Each number is 128 + 24 x the weight over the matrix's rms, rounded and kept within 0 to 255. Layers, rows and columns count from 0.

# layer 8 MLP down (transposed), 512x128, rms 0.0792, rows 95-119, columns 64-127
[[ 97 115 138 139  98 167 108 101  99 157  92  76 137 104 126 139 100 186 126 122 111 113  91 130 120 184  92 122 126 129 155  95  94 151 202 139 103 161  98 142 147 109 163 144 178 150 146 161 131 160 153 119 147 104 106  75 195 149 121 137 148 137 108 134]
 [115 160 112  99 158 148 120 103  93 153 118 126 107 146 115 111  99 103 134 157  92 162  95 100 117 177 155 130 127 127 102 145 149 157 144 161 137 168 112 144 147 109 106 155 136 106 107 150 137 139 137 144 147 116  89 158 123 143 129  93 164 120 112 104]
 [140 155 120 121 143 131 132 120 156 120 150 133 136 116 132 129 141 142 103 105 131 114 144 139 143 123 125 122 136 132 110 105 109 117 136 122 125 142 149 123 124 131 119 102 130 120 137 130 108 116 130 125 135 147 145 148 127 104 102 129 149 118 137 133]
 [108 143 117 126 160 100 109 110 118 120 134 137 151 143 163 133 146 103 176 117 139 155 162 136 100 123 120 121 145 116 121  71 112  82 121 117 143 107 131 156 118 135 111 144 133 145 159 125 111 127 126 139 161 113 146 123 176 152 117 125 147 136 141 101]
 [132 161 117 159 121 132 100 115 122  86 113  96 163 126 168 136 110 132 133 137 180 141 139 115 121  94 125 160 144 142 119 111 142  98 173 113 147 111 104 152 138 153 138 129 141  81 159 111 121 142 142 130 106 122 121  93 128 128 107 146 137 129 115 130]
 [113 121 126 143 138 137 155 126 106 133  94 147 146 135 139 131 127 104 136 148 106 151 125 131 149 150 112 132 130 134 121 127 128 135 127 130 133 138 103 115 109 129 149 129 131 130 127 113 127 167 128 126 136 137 124 120 122 109 164 125 142 141 129  94]
 [134 132 136 126 138 131 147 168  98 121 116 135 126 110 106  94 130 142 144 126 133  81 141  90 107 149 181 142 109 118 119 128 111 123 106 124 120 176 111 164 126 122 148 125 161 101  84 111 141 155 126 110 164 109 142 112 146 160 125 111 152 185 143 128]
 [118 150 152 114 116 122 112 128 123 171 131 164 101  74 123 164 126 114 115 134 154 131 132 173 159 101  81 147 129 118 160  90 106 112 154 102 149 117 146 153 149 129 132  97 101 125 130 185 121 134 118 148 134 158 141 100 139 118 138 131 147 153 147 126]
 [106 172 113 174 127 150 154 146 118  96 111 113 149 150 142 144 126 141 108 176 124 114 121 135 111 149 123 158 113 125 117 120 137  69 111 154 137 145  89 107 156 149 127  92 132  92 130 138 153 149 158 110 151 104 140 105  91 120 138 164 113 101 130 177]
 [118 140 116 131 120 137 110 147 114 129 136 135 119 121  99 110 123 136 109 136 126 116 132 129 130 136 129 138 109 122 132 125 122 122 123 133 120 139 135 127 125 125 124 128 132 149 124 111 138 137 129 135 128 143 154 122 109 136 104 121 132 116 133 124]
 [136 130 127 113 132 101 154 147 160 113 140 141 108 118 115 115 156 141 128 114 118 108 139 124 120 111 122 123 114 116 136 132 149 131 113 118 118 111 164 138 122 128 130 133 155 158 123 152 136 114 141  93 160 167 145 106 102 151 130 123 137 124 150  94]
 [125 101 114  91  77 153 118 118  65 154 140 131 148 138 111  96 133 135 128 168 104 171 129 144 122 148 106 122  96 144 152 116  89 120 131  98 139 150 121 123  92 109 163 186 107  79 150 148 151 159 147 110 158 116 123 146 137 177 150 170 112 128 104 105]
 [118 128 114 139 121 150 113 113 119 127 130 132 127 144 121 121 112 146 130 167 101 124 117 127 120 139  92 119 103 106 106 130 133 179 125 112 160 133  78 133 115 143 150 142 127 110 127 145 134 177 108 124 137 116 141 114 105 122 157 135 139 135 157 128]
 [116  59 129 112  85 144 160 106 107 154  88 152 106  60 129 136 140 133 137 121 164 146 142 131 108 155 122  44 127 155  93 192 154 186  58 121  86 143 126 143 177 131 147 180  82  99 166 108  73 163 122 131 146 119 160 135 194  91  93 108  95 133 131  88]
 [117 128 155 110 103 167  65 107  94 115 103 104 149 113 102 160 119  82 172  97 144 153  97 106 116  82 130 130 145 126 129 148 149 188 157 125 148 121 164 132 142 141 167 183 120 133 134 165 137 193 154 175 112 102 136  90  97 120 126  97 100 121 116 138]
 [ 87 100 137 148 119 166  96 138 117 117 117 143 108 111 153 133 142 151 132 143  98 156 130  71 113 127 103 144 140 153 148 116 133 103 162 136 154 125 119 146 128 155 125  97 110 104 133 159 190  35 106 117 128 138 122 119 126  91 165 130 133 147 156 114]
 [165 154 119 126 110 100 167 104 104 122 166 160 127 155 148 152 128 165  50 150 153 131 124 148 133 108 158 108 112 121 112 133 142  95 108 152  88  98 165 128 126 132 108 110 138 113 113 118 150 127 145 150 132 125 122 126 132  96 138 124 159 117 120 112]
 [116 109 143 106 100 117 183  93 156 192 113 144 161 109 102 148 117 186 128 154 133  47 112 124 119 140 106 115 113 162 120 107 168 135 135 168 121 169 125 159 112 158 113 161 117 130  80 211 138 143  85 132 119 106 110 108 126  95 107 108 136 167 131 101]
 [130 139 121 132 130 114 119  87 119 133 145 119 101 123 111 109 112 157 117 108 140 160 120 119 137 151 141 135 147 132 144  87 117 129 113 158 156  99  90 111 146 104 153 146 129 113 139 113 132 126 126 130 124 127 128 141 108  68 103 113 129 116 132 128]
 [109 101 172 136 104  91 103 137 143 155 131 105  84 136  96 212 129 117 168 135 109 130 134 104  72 133 149  93 155 127 117 124 120 119 159 148 133  85 149 131 119 158 123 116  92 122 107 137  92  99 133 142 150 115 132 109 133 109 135 110 135 101 157 107]
 [136 125 151 143 106 104 136 101 128 116 145 138 116 121 144 146 196 127 171 130 129 157 161  77 192 120 110 161  99 133 124  69 101 203  97 124 127 127 137  75 116 136 141 162  92 130 117 103 139 153 155  71 118 156 142 118  95 118 104 163 128 119  89 146]
 [115  99  89  98 126 132 106 127 129 135  81 113 106  97 108 193 125 149 107 145 108  97 131 113 151 150 140 120 154 123 135 151 154  90 161 140 118 146 101 158 164 191 171 112 121 162  90 165 117 106 155 131 150 146 112 140  89 159 161 132 107 118 132  99]
 [105 142 121 132 132 111 135 106 143 137 123 149 167 122 132 106 112 128 140 128 112 113 127 113 169 118 155 126 105  82 117 137 113 141  76 177 129 141 122 116 185 127 103 135 139 115 135 127 120 133  95 139 109 123 107 116 101 125  83 113 159 146 120 140]
 [126 156 126 156 118 116 142 115 128 140 133 121 134 125 140 136 126 153 124 111 112 137 131  99 110 146 131 132 146 135 105 122 139 117 142 115 119 117 114 132 125 131 107 116 148 116 157 124 134 130 102 130 123 136 117 114 111  96 131 111 127 122 150 137]
 [127 136 136 163 105 134 124 134 104  92 123 148 133 137 160 140  95 141 137 141 145 161 133 130 111 108 136 132 179 116 118  97 133 161 127 137 108 150 113 129 137 146  98  82 124 149 133 149 126 155 154 129  88 148 109  80 137 137 145 130 136 100 128  85]]
# layer 8 MLP up, 512x128, rms 0.147, rows 96-119, columns 64-127
[[132 152 122 189 143 136 148 162 114 114  67 150  85 134 168 154 156 130 167 123 132 174 139 134 166 111 166 152 122 141 169 139 136 113 122 111 113 138 156 153 159 126 133 121 174 157 166 159 137 128 119 115 139  88 123  77 145  92 106 150 131 132 143 152]
 [132 102 163 130 107 143 136 129 122 129 109 125 124 118 115 132 133 121 128 158 110 143 125 134 112 106 106 116 134 137 128 128 111 156 126 152 119 134 135 135 138 123 156 146 121 129 131 154 128 144 151 148 125 133 127 114 135 115 121 118 121 151 130 114]
 [177 106 120 176 100 129 111 117 138 126 110 153 160 135 124 138  94 151 144 173 129  96  77  82 122  95  90 152 136 134 102 139 145 136 116 127 107 146 147 126 102 108 120 138 124 116 145 131 114 103  98 124  96 147 115 127 113 131 156 160 130 131 125 147]
 [109 110 110 121 136 129 147 152 155 167 125 116  97 146  78 134 114 119 106 161 118 181 140 124 119 112 116 105 104 131 116  79 138 147 140 124 117 112 144 150 124  97 144 125 135 139 117 156 152 153 169 110 150 107 136 148  98 104 115 147 140 120 123 133]
 [115 112 157 112 132 103 119 130 116 131 133 109 119 118 109 118 119 148 145 119 119 117 142 147 100 102 129 141 103 119 134 142 107 150 133 130 126 140 156  97 106 107 114 102 121 119 121 145 117 126 143 108 133 130 154 151 114 146 106 136  93 116 106 134]
 [128 141 154 126 135 123 125 108 117 111 125 100 116 114 132 155 130  74 118 124 135 108 104 144 110 128 134 167 145 121  92 150 145 146 143  91 116 123 147 152 107  90 132 134 143 118 192 130 127 122 113 131  77 155 136 134 123  92 121 118 113  84 165 139]
 [129 100  99 109 117 130 113 162 119 101 142 110 101 160 149 117 142 153 165 122 135 120 111 116 119 134 131 109 168 126 131 139 132 121 122 119 107  78  93 152 121 124 175 162 114 166 163 147  61 113 134 132 153 156 127  89 121 112 155  74  88 132 124 174]
 [130 102 129 150 119  88 118 100 150 182 111 163 104 174 104 144 144 138 151  94  89 128 163 157 163  91 161  83 102 110 153 125 136 110 121  80 128 124 143 128  97  88  79 150 133 235 129 127 142 112 149 136 136 124 140  89 132 146 115 180 111 133 163 109]
 [147 144 128 135 127 136 119 122 116 121 118 129 123 122 133 141 140 136 144 127 115 124 120 132 143 110 120 119 135 131 131 140 125 137 127 117 122 142 115 130 154 137 131 131 146 115 141 136 128 126 127 117 122 115 123 138 135 121 144 142 121 140 136 130]
 [136 176 128 110 129 113 117 128  89 130 158 120 110 148 126 121 126 111 137 159 111 124  76 123 137 134 140 138 117 134 147 153 135 123 148 107 127 138 139 119 121 130 104 154 107 138 120 119 142 108 130 138 169 155 138 136 103 156 112 138 126 120 152 115]
 [116 111  99 143 134  72 111 112 135 133 121  93 137 139 162 134 117 137 164 101 152 124  86 121 126 132 103 158 205 152 143 138 145  92 146 161 153 102 165 124 131 141 115  74 190 117 118 131 101  63 122 154 114 108 119  72 134 129  71 142 135 142 130 110]
 [143 150 148 136 116 128 117 112 122 113 140 145 153 131 112 132 150 137 114 107 121 139 155 134 124 101 131 130 119 120 112 117 124 126 106 110 112 111 120 130 155 139 105 132 128 138  97 134 105 111 148 152 106 135  99 113 146 120 105 161 123 144 134 113]
 [150 166 142 167  83 104 108 121 101  86 162 131 103 126 169 138 143 132 159 164 123 170 146 105  72 187 163 153 126 166 175 186 171  88  86 140 117 102 148 152 164 102  87  97 188  73 124 156  86 114  99 100 130  92 143 151 200  43 101 102 150 104 132 142]
 [148 142  76  98 102  95 107 151 103 162 105 128 139 108 131 118 132 122 134 123 130 116 115 151 114 174 126 128 103 138 105 105 127 137 160 149 139 143 127 147 119 135 120 125  93 128 114 131 149  78 134 111 183  98 156 146 116 146 144 109 162 133 208 126]
 [130 113 115 187 156 111 163 113 128 138 135 180 185 149 137 125 145 135 127 136  94 133 120 135 125 154 124  94 126 108 126 158 137 153 152 131 131 109 148 144 107 102 115 173 122 118 123 101  99 136  95 127 116 129 104  99  97 154 104 128 132  69  98 164]
 [ 99 153 124 160 111 146  99 121 134 126 106 114 110 143 128 120  94 106 113 104  92 131 107 123  94 102 132 100 138 144 112 117 141 148 104 124 148 147 126 150 205 145 134 139 113 151 149 113 137 126 132  92 164 117 107 155 118 147 101 147  97 154 120 142]
 [115 137  83 142 147 114 113 123 101  88 126 109  53  79 126  98 152  64  84 108 126 169  58 148 134 152 132 138 121 122  94 123  77 103 117 171 117 123  98 179 162 132 136 116 103 118 126 109 142 157 153 112 168 112 169  84 149 107  98 181 111 156  95 104]
 [149 125 127 111 139 147 126 162 145 138  92 156 111 105 147 164 119 103 137 174 157 141 138 136  76 143 141 134  93 123 108 130 114  96 131 123  79 128 169 158 113 133 160 159 139 122 114 141 102 157 113 162 130 139 141 115 121 156 134 149 141 100 160 141]
 [148 122 113 166 138 119 145 137  93  86  94 161 113 116 126 129  99 116 146  91  90 138 136 141 140 102 128 128 131 151 154 156 102 105  83 135 147 123 148  98 144 173 117 134 174 155 156 138 163 142 102 195 143 129 113 140  54  72 117 146  96 152 111 125]
 [160 121 150 139 139 153 102 143 129 104 124 122 104 126 145 121 118 127 118 124 178  94 133 122  95 113 101  91 122 169 164 108 182 101 116  93  95 166 182 173 142  79  94 103 103 142 122 122 134 144  89 123 142  76 108 136 168 159 152 110  77 114 126 153]
 [ 84 111 125 110 148 135 160 149 137 151 108 119 164 121 175  62 125 103 167 119 118 129 141 116 106 170 126 156 127 156 118 111 106 136 115 123 120 166 152 112 137  80  86 120 147 134 112 106 143 127 122 160 125  92 144 164 141  93 126 121 106 134  55 135]
 [159 144 134  77 117  78 128 146  98 100 142 121  99 142 111 131 139  91 168 132 117 125 141  98 139 149 139 124 148 131 141  76 121 132 132 107 160 164 121 174 138 120 117 116 105 105 117 186 143 112 140 110 131 185 136 103 133 122  95 120 110 167 169 146]
 [123 118 114 114 126 123 141 141 103 111 121 125 120 136 107 145 123 117 149 143 131 116 131 158 118 141 130 146 117 143 137 128 117 145 145 131 134 135 130 155 154 139 141 106 110 143 102 135 117 114 141 137 132 128 116 115 134 184 138 144 133 153 155 139]
 [143 112 138 140 144 136 157 120 139 124 121 137 137 126  90 115 155 110 131 134 146 132  93 105 154 140 134 116 104 132 130 110 123 138 129  83 124 134 156 128 129 135 127 137 132 128 133 146 117  90  95 124 124 131 157 182 121  98 135 143 115 147 121 155]]